From a checkpoint of a small transformer trained on Wikipedia.
Architecture: RMSNorm before each block, no biases in attention or MLP, untied embeddings.
Training: a variant of Muon for these matrices, 208M tokens, 3170 steps.
Each number is 128 + 24 x the weight over its row's rms, rounded and kept within 0 to 255. Layers, rows and columns count from 0. The size above them is the row's rms in percent of the matrix's.

# layer 10 attention query, 256x256, rms 0.0567, rows 42-46,106-110,169-173,233-237, columns 128-255
size [ 98  83  97 100  99 112 111 100 108 105  90 105 106 106 106  99  85  79 107  81]
[[129 124 152 116 143 140  98 169 124 109 137 105 156 114 102 117 122 149 148  84 152 136 139  90 122 151 143 134 123 114 121 148  94 122 139 115 108  93 111 143 104 104 115 117 124 120  84 135 117 138 124 121 140 114 136 127  85 134 112 112 113 136 164 134 105 140 120 150 144 140 139 120 115 155  82 170 125 116 116 138 119 147 105  92 153 104 104 141 177 137  84 111 135 133 109 131 112 133 140 135 117 135 151 112 154 174 137 146  83  86 164 142 145 135 147 127 124 157  90 142 154 108  88 178 139  97 103 129]
 [162 138  94 119 146 140 135 103 119 125 136 114 161 156  83 139 135 120 149 109 124 117 137 131 131 131 132 115 107 158 122 112 151 115 185 153 131 114 130 129  71 134 135 144 164 138 157 176 165 127 156 111 153 149 116 143 112 147 133 130 105  86 140 139 151 116  85 101 102 102 154 132 153 131 147 127 156 152 101 155 128 101 138 113 143 129 105  93 187 138 101  85 101 125 171 181 106 116 134 131 153 103  55 123 125 173  81 157  89 104 117 138 167 122 136  79 126 123  93 152 132 122  98 138 133 127 114 137]
 [102 131 186 110 200 125 108 114 140  91 153  77 153 101 129 135 148 126 113 133 120 127 139  85 130 133 127 144 101 122 116 117 106 122 124 132 105 164 134 156 115 146 136 115 151  91 125 134 104 110 131  89 145 135 153 148  95 154  78 139 110 145 116  98 138 110 141 168 115 139 152 112 105 133 134  92 119 117 132 107 123 143 200 128 141 131 114 109 134  82 113 144 120 138 107 110 147 131 128 118 148 134 146 134  93 152 114  86 170  91 177 149 102 135 118  94  38 117  90 129 129 139 107 110 112 114 132 153]
 [112 163 164 143 123 120 155 132  57 110 142 169 135 131 112  93 102 117  67 133 177 118 120 123 135 131 127 113 131  99  99 143 115 136 164 150 105 134 151 134  87 125 103 114 153 147 112 178 154 171 144 122 125 123  94 136 116 154 119 123 127 109 202 153 121 168 119 152 126 131 119 138 142 112 113 120 152 167 110 124 109 137 153 146 115 129 118 117  88 137 122 172 146 137  93 176 148  93 138 134 133 132 145 140 133  94 139 157 142 120 149 122 141 124 146 165 139 119 145 160 111  88 145 104 143 126 137 131]
 [150 144 153 135 150 116 121 138 160 108 160  89 179 102 160 170 123 111 114  90 154 163 158 129 170 149 133 114  98  93 120 177  99 134 135 127 136  89 100 147 151 137 116 136 123 173 171 136  99 139 129 137 171 140 104 132 146 100 113 126 149 130  75 125 154 145 114 102 111 112 131 113 134 146 111 141 108 199 155 118 175 120  68  87  93 137 116  99 107 121 163 139 124 104 148 178 104  70 113 127 105 123 121 150 121 107 115 121 146 161 153 134 139 132 123 128 113 132 159 122 124 113 157  88 130 136 115 125]
 [115 140 119  83 143 105 101  90 126 110 130 140 148 103 147 141 149 157 138 110 145 109 103 128  90 134 143 125 115 139 129 119 111 121  99 110 147 121 185 137 108 126 115 111 135  95 106 117 137  99 127 157 136 197 146 159 129 117 126 125 131 131 110 102 105 123 151 164 124 102 108 117 100 100 161 114 103 120 114 141 128 130 122 117 108 115  94 149 157 103 113 107  57 182 122 129 122 163 136 114 110 121 181 184  89 140 122 132 135  65 105 136  96 135 175 127 128 146 146 148 113 130  68 156  78 123 117 159]
 [131 120 119 125 151 171  85 149 143 151 197 117 138 139 102 149 134 141 151 111 129 146 115 138 125 147 126  92 128 140 130 168 133  92 107 115 172 153 102 177  69  88 148 154 171 171 106 154 123 162 114 127 136 165  70 157 140 147 152 157 133 123 141 111 106 112 107 154 102 118  97 159 142 147 121 154 141 149  93  99 169 169 139 118 152 105 150 128 118  89  96 129 114 127  94 118 117 140 176 169 144 114 132 103 105 142 141 104  96 120 120 157 169 115 135 131 138 102 149 171 127  88 117  96 104 103 166 140]
 [136 104 157  87 124 146 106 161 128 128 112 106 140 115 109 136 132 105 109 140  97  92 123  82 123 120  99 178 123 142 127 127 118 107 159 113 101  90 154 130 146 134  89 163 142 114 116  95 135 100 135 125 120 113 150 121  99  98 138 128 142 107  86 166 137 142  87 118  99 155 123 102 135 127 100  53 109 151 159 117 133 120  89 113 127 104 160 158 158 160 142  96 152 112  99 126 131 138 133 143 100 143  56 160 133 126 116 154 171 142 118 128 113 147 126 149  83 128 152 156 180 122 172  91 113  93 156 105]
 [123 116 118 126 129 101 163 143 109 142 126 150  98 121 123 137 147 122  74 147 123 122  83  89 146 102 115 139 142  95 151 156  59 114 100 160 119 103 144 153 146 133 183 108 102 120  86 109 120 143 140 125 107 176 122 122 108 138 114 128 140 163 108 106 125 120  96 130 150 124 148 164 118 129 130 124 144 143 185  63 111 159 156 140 138 120 104 127 128 122  97 176 146 161 143 189 139 138 125 116 154 101 178 130 158 113 120 151 116 112 127 141 163 142 117 173 161 169 109 108 116 103 113 120 134 157 126 152]
 [149 137 149 167 127 140  85 131 124  68 121 128 137 153 145 119 122 130  88 107 106 125 174 117 172 161  85  85  90 124 122 145 131 147 142 114 163 139 132 130 158 150 132 118 141 168 144 152  90 106 119  98 109 145 111 163 103 152 117 134  75 101  95 119 105 146 170 139 132  88  66 103 106 143  92 104 146 116 153  98 141 171  90 136 128 144 151  78 131 140  85 148 140 142 153 138  76 151  98 165 139 163  98  96 140 116 125 115 108 127 124 156 127 128 112 159 133 122 139 137 146 124 130 109 171 155 126 107]
 [162 107 162 133 116  96 142 138 136 111 129 165  87 143 134 124 110 177 131 137 149 121 140 135 117 121  68 144  90  86 119 133 185 101 150 142  98 144 131 106  85 122 139 164 162 152 124 166 114 157 136 120 129 150 112 116  99 127 150 105 179 118 132 134 130 130  92 162  83 129 135 124 111  98  80 145 112 168 107 118 139 163 109 135 149 117 134 119 123 111 169 146 107 161 121 148 114 119 160 134 126 126 118  67 150 118 114 105  84 131  99 115 123 178 131 141 106  83 138 168 120 141 151 177 120 132  88 156]
 [157  96 131 117 122 127 122 113 134  69 130 105 135 168  53 134 134 165 121 114 117 129 148  81 124 117 107 143 101 152 138 153 119 136 127  71 183 135 142 169 146 114 144 106 138 125  93 143 159 117 122 136 157 124  72 140 126 123 122 108 106 101 114 117 110  91 121 110 112 107 124  85 166 131 134 106 141 159 103 106 143 121 126 142 130 131 156 119  98 142 114 131  80 150 141  92 117 166 138 118 139  92  86 120 122 133 110  86 140 108 179 123 148 149 205 128 110 100 121  93  92 138 102 164 102 146 115 111]
 [114 107 139 124 134 140 120 153 133 154 114 129 130 143 149 152 132  88 124 164 118 117 109 147  93 117 106 156  91 120 139 121 171 121  99 141 132 138  92 132 111 147 145 202 120 120 129 154 145 143 152 130 132 104 111 164 132 101 125 145 135 127 161  97 115 122 119 185 152 113 127 163  97 115 141 128  92 127 110 157 176 130 140 150 159 110 142 140 158  92 157 105 160 113 104 109 121  94 133 104  81  93 123 115 133 129 166 138 112 150 112 134 151  94 112 158 131 153 122 137 129 143 115  90  98 158  82 136]
 [145 132 159  87 151 126 112  98 112 112 126  79 138 161 135  97 125 126  88 147 157  96  92 132 123 153 102 117  99 133 115 100 104 127 160  94 161  95 107 116 134 130 125 130  98  77 140 139 141 102 117 128 140  99 101 141 121 142 128 134 121  91 114  96 125  97 113 135  75 110 124 122  93 160 138  80 139 156 160 128 121 132 113  81 129 148 132 155 142 150 154 136 147 119 125 109  79 142 135 132  63 157  93  95 130 101 122 103 108 152 136 132  62 162 139 154 118 117  91 107  78 144  95 103 136 124  98 123]
 [ 84 129 125 133 135 120 145 164 144 107  96 135 112 112 152 110 106  88  95 176 117 132 128 135 109 123 160 135 165 159 108 139 106 115  67 178  69 140 121 115 171 106  99 113 141 156 120 134  91 123 136 112 121 140 105 134 128 150 114 138 124 156 120 109 172 147 119 134 101 120 115 118 153 137  96 124 139 129 143 116 151 132 127 124  95 114 164 155  68 181  86 121  94 186 123 110 128 128 149 122 128 115 144 123  83 113 113 130 163 102 138 103 115  87 109 121 127 128 153 101 106 150 134 164 164 149 126 114]
 [ 84 138 116 110 113 119 126 140 171 159 107 166 139 131 139 117 134 127 139 106  94 143 120 155 118 164 133  99 121 129 161 111 127 155 132 137 147 177 137 113 164 126 151  99 120 149 104 144 152 136 137 122 110 139  81 120 131 133 138 150 127 131 125 136 112  98 120 141 135  80 138 164 140 148 139 138 105 163 127 139 112 114  84 128 149 146 147 157 120 143 174 136 158 137  76 117 113 140  98 135 150 124  97  77 133 156 121 101 104 129  84 106 122  92 189 159 134 127 140 144 114 125 113 127 169 182 110 127]
 [143 136 152 153 154 145 121 122 148 109 157 130 130 157 122 143 146 129  90 157 115  76 166 113 136  86 122 129 137 145 104 113 163 130 157  85 134  82 105  97 131 146 138 119 101 109 138  93  98 121 165 125 150 146 140 144 187 136 143 114 122 102 120 101 144  77 139  99 157 112 136 131 131 104 122 115 137 101 108 131 129 124 149 109 106 150 125 117  99  98 115 148 130  78  89 154 130 128 112 152 108  40 113  73 120 128 112 153 116 150 169 159 137 145 150 109 122 140 149 118 152 147 159 160 108 144 105 110]
 [150 141 131 169  71 149 129 122 136 153 128 130 116 115 125 182 129 122  37 122 135 133 139 130 111 123 102  97 121 142 122 146 159 119 152 118 155 142 115 129 133 108 139 119 131 106 124  92 176 160 122 103  86 151 111 175 131 128 107 122 147 143 113 107 169 103 113 129 156  93 110 152 150 107 154 106 120 208  56 124 117 113 115 139 134 152 159 137 118 135 156  87 143 149 143 115 101 150 148 122 113 136  95  65 123 127 127 141 144 122 158  97 136  93 152 128  84 135 138 128 137 143 145 140 111 177 110 138]
 [110 145 130 131 145 137 111  98 125 131 115 150 123 108 153 144 126 109  69 131 115 116 108 146 132 147 106 115 149 142 116 119 101 119 115 134 166  63 139 157 108 111 134 104 134 109 174 125 155 140 107 151 141 153 137 128 115 132 136 124 120 102 101 157 135 113 139 110  89 117 132 110  87  92 103 159 132 135 177 134 158 120 113 154 155  97 115 140 143 145  89 109 115 138 139 168 121  92 142 119 112 172  94 145 112 104  89 141 141 183 103 114 119 179 115 125  78 122  69  86 123 123 127  97 108 124 142 123]
 [106 103 151 123 150 101 111 124 118 117  91 113 132  98 116  93 164 134 142 130 113 156  83 113 143 132 175 112 137 129 128 105  67 117 123 158  87 132 151 121 116 165 142 150 123 121 134 149 101  92 145  75 147 140 141 145  76 154  95 126 133 133  76  85 164 117 168  81 164 172 170 133 135 143 169 149 147 135 128 155 135 156 159 146 122 130 118 123 108 144 128 159 140  99 100 167 154  70 120 139 153 126 102 122 147 114 138 126 179  88 140  86 132 152 120 144 147 171 108 137 141 154 116 137 131 127 147  98]]
# layer 10 attention key, 64x256, rms 0.0513, rows 41-45, columns 128-255
size [ 95  97 115  99 103]
[[114 158  86 158  97 130 134 139 147 140 112 158  74 125 122  66 105 119 160  86 119 153 146 110 183 155 162 138 148 115 167 123 131 181 116 145 109 146 106 112 120 120  91 137 138 197  87 151 148  78 132 126 114 156 138 110 101 104 155 130 111 139 124 148 123 113 106 117  96 151 107 123 102 123 185 104 153 129 122 141 163 154 157 140 164 106  98 148 121 156 132  69 124 113 150 136 117 125 106 103 139 112 115 139 113 124  98 147 115 136  98 121 144 117 145 112  88 132 117 106 119 100 124 112 136 122  96 113]
 [114 181  97 128 129 160 104 123 183  78 132 113 164  87  84 154 153 143 140 120 103  97 119 120 170 139 107 145 101 129 141 105 145 136 156 133 177 102 134 107 156 141 137 137 125 133 164 113  98 111  74 136 127 132  90  80 137 130 142 104 129 116 113  79 126  90 131  98 143 149 117 114 138 140 175 130 147 100 141 138 124 140  74  89 159 118 143 156 118 112 127 107 116 113 146 153 125 149 103 157 124 122 111 122 134  87 116 124 129 132 151 100 122 140 112 113 145 172 130 147 118  92 126 139  92  89 112 104]
 [136 150 110 128 125 164 117 141 160 115 129 157 124 133 136 131 142 171 100 120 138 142 126 105 189 152 179 104 109  89  94 128 108 158  96 120 113 107 125 117 152 121  74 154 134 148 125 141 137  77  95 136 110 137 160 133 111 151 138 103 117 122 144 121 127 150 122 103 103 156 144 131 130 129 143 118 117 123 164 121 137 157 100 130 164 152 138 135 145 112 131  91 125  99 123 134  92 176  83 152 135 118 114 152 151 144 117  78 175 133 135 110 119 153 113 156 108 164  87 158 159  70 153 166 136 146  88 121]
 [100 124 107 186 120 134 154 135 128 100  75 161 131 137 129 136 142  79 154  91 124 124 117 160 159 126 115 127 104 127 145 157 107 108  89 100 132 116 171 133 115 126 125 141 170 101 148  93 111 115 111 135 116 156 156 101 167 111 121 135 113 133  82 108 168 124 160 116 143  91 166 131 137 160 131 128  74  95 133 208 121 158 105 161 139 124  96  93 127  87 120 115 165 132 168 137 118 102 199 137 101 131  99 137 141 143 125 134  71 147 127 121  80 128 165  79 155 153 123  94 119 118 126 127 151 149 125  95]
 [118  91 145 128 153 136 142 116 121 124 129 125 142  92 125 113 133 129 138 119 118 120 103 112 118 114 181 118 111 120 124 158 120  92 175 160 103 145 147 151 127 128 154  76 174 105 150 107 106 129 164 141 129 105 158 106 114 102 135 152 132 107 127 134 156 121 137 150 137 169 116  90 102 128 129  82 120 117 162 104 133 118 122 118 138 169 154 113 153  92 133 145 138  98 127 136 150 108 145 158  99 118 132 101 100 137 159 127 143 163 126 136 143 105 134 109 137 119 138 156 140 149 137  79 122 115 157 110]]